Each number is 50 + 10 x the weight over its row's rms, rounded and kept within 0 to 99. Layers, rows and columns count from 0. The size before them is the row's rms in percent of the matrix's.

# v: layer 2 attention value, 128x128, rms 0.18, rows 3-15, columns 0-127
# o: layer 2 attention output (transposed), 128x128, rms 0.165, rows 3-14, columns 0-127
v3 088:52 60 53 52 60 32 65 70 47 40 59 42 48 58 48 49 45 47 54 56 54 55 51 57 36 74 30 45 63 56 47 56 61 40 32 39 63 49 55 40 62 53 44 57 51 36 43 53 53 60 59 45 42 38 48 54 54 55 47 67 48 35 34 59 41 50 66 57 60 41 51 40 80 53 52 49 52 61 58 64 50 57 65 33 46 55 65 55 48 59 60 61 57 35 43 51 48 41 45 82 50 53 42 57 41 49 45 60 28 49 51 46 40 45 50 44 45 49 49 43 71 37 29 55 44 49 56 53
o3 091:46 57 41 55 50 54 39 57 63 54 66 39 45 40 53 42 67 29 57 52 48 53 51 63 40 32 78 48 41 60 41 40 66 47 44 56 63 50 40 52 49 51 54 42 55 50 68 46 39 25 52 45 60 54 52 50 43 53 62 32 54 44 61 42 57 45 53 58 24 45 47 52 36 39 46 41 49 44 33 46 61 36 45 50 51 46 41 50 38 62 65 55 51 62 46 55 36 57 44 45 49 65 63 26 49 66 52 66 51 54 53 51 61 64 48 50 43 55 42 52 39 66 62 46 37 25 52 57
v4 111:60 50 58 35 49 37 55 32 54 50 47 54 62 59 45 65 50 46 49 63 40 49 62 53 54 54 37 24 57 60 42 47 42 32 49 58 66 45 58 48 50 41 49 58 38 66 44 45 61 41 34 57 57 44 52 46 45 47 21 54 70 47 49 63 40 42 51 61 54 55 44 50 49 64 55 56 38 57 54 56 68 30 35 67 32 51 35 45 55 48 68 46 62 50 44 36 56 47 63 65 54 58 40 67 56 63 37 34 54 37 50 53 55 60 58 41 47 49 46 62 40 39 64 34 57 47 57 48
o4 114:54 55 52 40 53 56 51 74 46 57 42 54 32 46 47 25 44 39 35 49 56 56 47 54 55 62 52 61 35 44 76 45 62 53 49 48 30 44 55 39 63 59 50 59 62 62 57 47 35 23 53 37 59 54 46 58 57 51 61 53 41 39 76 49 45 57 57 46 48 59 38 53 57 40 37 59 67 29 60 41 45 60 64 49 48 44 48 39 56 49 45 62 49 37 52 59 53 58 61 37 40 40 44 47 55 58 44 55 33 52 41 51 61 56 43 59 61 35 50 55 44 60 30 57 38 50 42 34
v5 103:50 56 55 37 29 39 53 61 52 57 65 56 40 47 47 63 49 50 53 43 38 60 48 64 61 35 47 61 60 48 40 59 41 51 34 43 45 46 33 59 45 47 48 32 42 50 36 35 31 39 62 43 50 48 68 61 46 45 47 53 42 57 69 58 42 61 60 39 40 38 63 40 50 67 41 45 64 41 42 34 46 52 40 65 50 40 48 43 45 58 60 58 44 55 40 76 57 58 66 60 46 42 51 47 65 40 56 37 69 47 64 50 59 57 29 50 51 43 55 66 63 58 55 54 55 51 35 46
o5 109:48 50 51 48 58 54 56 61 58 31 45 52 44 61 38 49 50 48 49 57 43 21 44 51 41 66 64 52 52 49 47 43 69 37 49 50 67 51 45 54 45 49 37 57 58 62 28 38 47 59 42 57 53 44 27 38 46 62 42 37 65 50 48 57 55 56 61 65 53 57 47 54 43 35 38 48 56 46 59 64 58 39 34 32 39 68 59 45 67 44 43 59 58 62 51 36 50 49 33 36 55 41 52 48 48 56 40 38 52 33 42 41 28 59 59 57 45 30 46 28 45 46 49 56 54 57 42 43
v6 095:50 47 54 52 44 41 52 52 41 43 62 63 40 64 48 61 65 65 49 45 41 52 43 52 45 60 30 50 61 49 57 42 49 63 52 36 65 51 44 36 56 66 50 47 26 35 58 53 36 45 55 47 67 32 56 47 53 58 44 70 40 34 46 41 40 46 44 47 50 52 38 62 38 54 25 31 38 53 49 51 40 66 62 54 64 56 40 39 58 26 55 59 66 49 41 47 47 46 71 52 47 51 54 37 35 61 34 43 66 53 51 56 58 63 42 52 48 64 53 52 45 53 68 52 57 60 54 59
o6 103:31 42 49 44 58 26 46 61 53 48 26 62 51 49 57 49 50 47 44 49 51 41 70 44 38 53 52 61 59 49 33 75 51 42 70 60 42 55 51 57 59 51 41 52 54 56 40 35 49 48 69 47 58 45 42 51 60 52 42 36 64 50 48 73 59 58 55 49 54 30 47 47 51 38 32 54 36 39 33 33 51 58 63 46 49 48 33 67 62 48 53 36 33 51 46 58 52 57 31 38 46 47 37 59 32 46 61 54 46 59 53 53 41 49 49 65 52 44 55 53 49 59 59 32 62 41 50 52
v7 097:51 48 49 42 32 42 52 40 69 64 45 58 47 59 56 53 41 53 59 48 28 48 37 51 35 59 29 56 44 38 57 53 46 63 80 64 59 48 51 61 33 54 70 49 67 56 61 41 53 45 39 39 37 30 55 51 74 46 50 42 61 45 34 53 47 34 63 58 41 60 45 52 46 50 63 50 50 42 47 51 62 44 50 49 22 30 50 57 51 53 47 57 45 51 45 56 48 59 61 49 45 50 43 57 59 50 45 42 54 44 53 55 53 40 45 36 66 36 38 50 67 43 55 36 35 50 46 61
o7 098:47 68 54 39 38 44 55 59 45 49 54 28 53 66 53 51 58 45 53 52 49 49 52 55 67 57 57 58 40 43 53 49 49 62 41 47 42 62 59 54 56 53 31 47 55 46 53 50 45 51 46 47 63 53 43 64 31 42 57 46 55 44 63 48 61 68 42 38 53 69 49 53 53 71 57 74 54 61 59 56 34 63 33 36 55 56 57 33 66 81 56 62 47 58 43 55 29 48 54 48 55 74 51 49 40 29 55 56 40 59 53 51 60 50 56 49 52 52 60 44 40 61 49 36 60 37 38 44
v8 112:40 47 54 68 36 56 49 68 64 61 35 62 47 42 56 34 55 60 55 58 44 37 57 28 53 65 59 50 42 43 49 53 48 45 67 66 61 46 50 48 49 58 43 43 62 47 53 29 61 43 42 50 49 44 61 65 64 46 65 34 50 37 41 81 47 51 51 51 58 30 43 49 44 42 61 54 53 39 46 52 55 56 49 52 38 62 76 43 33 42 44 48 46 62 47 49 41 64 50 60 52 37 70 50 35 48 54 51 49 32 42 46 41 43 35 67 41 40 39 57 58 44 51 48 57 47 43 50
o8 111:41 51 56 50 66 35 40 29 63 53 55 45 56 58 57 39 62 40 41 57 51 59 58 49 61 58 52 47 52 54 56 50 57 65 49 46 59 48 50 54 42 55 69 46 53 43 25 71 56 60 62 53 50 44 54 57 44 45 55 63 40 66 55 46 50 57 53 40 44 60 64 54 60 47 50 71 64 73 33 64 47 57 53 46 52 47 35 39 65 69 57 54 56 41 42 42 38 43 52 49 54 49 50 29 44 38 29 50 65 56 62 41 68 68 44 38 62 34 46 38 52 45 62 47 66 49 46 56
v9 110:60 45 33 50 53 45 41 44 36 59 56 51 34 54 37 62 48 44 42 44 47 26 37 40 53 53 71 61 36 61 51 45 43 53 57 42 59 45 43 44 67 58 42 48 50 47 73 35 32 48 59 72 66 74 48 76 52 45 49 53 52 56 48 44 49 53 51 59 53 46 50 59 53 50 55 62 55 53 60 43 40 53 50 46 56 31 53 43 63 54 44 49 66 56 61 45 49 63 60 61 49 49 58 50 47 39 28 50 49 51 45 59 58 59 58 61 29 43 48 42 56 55 74 69 64 57 45 67
o9 114:40 41 67 45 58 54 53 43 45 39 47 49 34 61 62 44 34 59 58 58 35 79 50 47 46 45 48 38 49 42 47 58 66 44 53 51 57 39 41 56 57 51 41 36 39 52 35 62 64 47 68 55 37 25 27 52 51 44 43 52 49 26 67 38 48 64 57 43 58 31 56 32 32 54 52 54 37 61 44 49 41 66 57 57 42 51 50 57 52 33 53 45 40 53 43 47 43 54 39 47 43 44 50 57 28 63 55 45 53 41 54 46 48 45 65 42 51 37 55 56 52 44 48 59 29 50 41 50
v10 093:44 48 37 53 48 58 40 57 63 40 65 50 51 33 47 41 76 43 62 60 57 44 43 65 30 51 46 48 56 44 42 53 66 66 54 43 55 35 60 44 39 57 42 32 59 48 48 44 55 45 60 70 56 38 41 38 67 50 53 33 41 52 60 46 73 42 42 46 37 58 50 53 44 63 53 34 48 52 44 59 62 27 66 42 29 45 51 58 41 61 44 42 62 45 57 49 56 40 54 55 52 32 25 44 54 47 45 52 51 47 52 70 51 53 36 47 41 56 48 52 45 43 63 50 63 57 36 50
o10 100:40 42 41 67 44 53 67 70 53 58 43 45 58 47 39 48 55 65 65 34 47 37 49 50 41 34 56 37 52 40 50 54 61 61 41 50 46 69 55 49 62 43 58 55 73 44 59 43 51 80 51 62 45 61 42 66 42 45 59 61 57 58 69 56 44 71 65 56 47 49 53 47 48 51 54 54 62 44 35 39 43 62 21 51 46 52 48 57 58 48 58 57 45 47 41 59 43 33 66 38 64 53 50 48 46 46 45 50 42 51 55 70 58 43 53 50 63 36 54 45 33 45 34 50 58 48 46 39
v11 097:47 58 56 25 57 60 52 50 33 46 51 39 32 50 40 46 48 68 36 55 42 53 62 53 52 55 53 36 34 52 63 37 75 36 44 67 46 47 56 30 44 47 59 33 41 57 52 41 50 52 47 60 60 37 54 52 53 60 46 49 48 52 43 63 44 57 60 59 39 31 71 49 40 68 41 53 48 51 48 35 55 58 49 50 61 52 55 54 46 64 42 35 61 46 58 47 66 52 63 57 59 56 49 44 56 48 64 20 61 54 73 60 40 50 43 50 63 63 48 51 42 64 55 55 47 44 52 60
o11 104:49 46 36 52 51 43 44 68 74 54 44 49 41 50 44 62 50 50 53 55 54 56 46 36 54 47 41 69 54 44 52 60 39 58 54 27 66 43 54 45 52 50 28 60 60 46 29 57 62 56 53 53 49 55 60 53 44 57 58 34 61 57 63 62 46 45 56 45 35 60 34 71 54 46 41 40 49 31 53 48 59 38 68 48 49 52 48 41 50 56 32 49 35 53 27 58 41 54 56 53 47 44 33 56 48 41 56 52 50 23 44 27 53 57 50 56 37 31 35 44 58 45 42 60 40 63 47 51
v12 097:58 38 46 44 61 74 26 46 46 59 25 66 46 39 47 58 50 55 52 52 57 59 44 52 58 41 74 62 40 46 48 53 65 42 51 39 76 41 43 53 44 54 58 63 52 47 63 38 49 46 62 43 49 46 56 44 40 60 55 41 63 50 65 50 62 42 74 49 36 58 42 55 50 53 54 51 56 58 36 36 59 59 44 52 49 43 37 54 51 39 57 45 28 54 37 51 47 55 50 48 45 35 51 44 33 58 48 28 40 49 55 48 48 60 45 54 30 56 67 34 58 42 50 57 54 66 45 63
o12 104:20 57 47 40 33 48 56 54 35 45 42 45 42 54 48 53 30 47 63 60 65 65 58 42 71 56 49 35 52 33 56 56 48 59 42 42 50 41 27 52 45 49 44 44 46 60 56 45 39 53 32 51 38 41 44 51 51 52 53 56 59 53 34 46 60 52 50 52 46 41 50 45 48 49 39 66 54 51 49 66 55 45 62 55 31 41 62 47 50 42 55 40 84 44 65 58 39 47 44 48 56 55 60 72 47 56 53 65 46 59 52 30 55 59 56 47 50 46 60 51 51 24 46 45 61 68 52 51
v13 114:45 48 44 42 35 52 62 66 41 32 46 55 39 64 50 53 36 41 60 35 45 21 24 65 38 61 54 54 36 45 32 41 49 54 59 42 46 55 54 52 38 71 52 37 47 47 39 52 41 64 70 51 63 44 55 38 52 41 51 43 48 44 57 62 59 58 44 31 63 49 54 51 52 41 45 48 48 30 46 53 61 45 48 53 60 61 37 55 50 74 50 39 57 33 45 51 71 47 50 45 72 58 45 53 45 55 53 44 54 56 51 47 39 48 47 51 46 51 54 73 59 45 65 38 58 52 56 53
o13 120:68 58 55 71 43 42 34 54 56 59 36 65 36 59 53 61 47 48 50 42 50 69 57 42 46 48 48 54 49 62 48 40 67 43 69 51 47 46 48 54 58 53 45 62 42 65 38 36 69 52 48 44 61 47 57 50 46 63 56 61 39 44 52 65 71 48 43 77 36 65 43 49 52 53 58 41 61 53 46 45 41 45 45 31 48 62 57 72 60 38 55 68 33 61 43 48 44 48 48 47 61 56 46 54 57 53 45 40 46 64 52 51 67 47 57 54 66 57 67 42 48 49 44 39 58 56 65 28
v14 107:50 53 38 57 62 65 51 53 30 45 57 68 34 44 37 42 38 64 57 44 60 47 38 46 44 64 70 48 42 54 68 41 52 39 48 60 50 63 66 40 67 49 42 55 43 38 39 55 42 61 64 48 49 53 48 57 41 66 56 58 54 40 63 58 67 43 55 58 36 64 43 44 48 59 47 55 61 56 54 53 45 58 44 49 55 47 69 47 53 30 35 47 45 35 63 48 55 49 48 57 62 46 44 60 50 54 32 46 49 36 53 40 41 42 51 29 30 75 45 33 61 58 42 42 59 52 39 36
o14 104:35 57 49 70 58 46 54 48 53 41 45 48 46 39 58 56 55 42 54 46 69 61 55 60 60 44 46 37 57 67 46 50 54 56 66 47 57 42 30 60 51 37 48 45 59 62 56 31 42 60 57 61 59 37 59 47 46 36 65 40 55 53 45 54 49 49 57 43 54 36 41 60 70 50 41 37 38 57 53 58 31 41 53 60 47 20 46 67 44 60 51 58 59 48 69 64 48 52 61 49 55 47 34 50 53 54 32 56 59 38 54 54 52 59 58 30 48 39 52 59 47 41 59 42 18 50 57 48
v15 100:55 51 72 29 44 62 59 40 51 46 48 54 33 56 34 49 53 45 52 30 30 56 45 32 62 60 41 43 61 48 65 59 52 51 33 51 56 47 53 45 53 49 60 57 47 30 51 61 44 62 53 47 46 57 46 58 58 62 39 33 35 41 46 52 53 52 65 58 50 55 55 38 46 44 50 31 47 52 62 36 49 58 44 37 47 37 53 51 64 43 50 44 48 61 51 52 46 39 30 46 56 46 52 53 59 50 68 55 49 50 66 50 47 55 66 30 62 50 37 29 64 30 48 67 39 32 53 68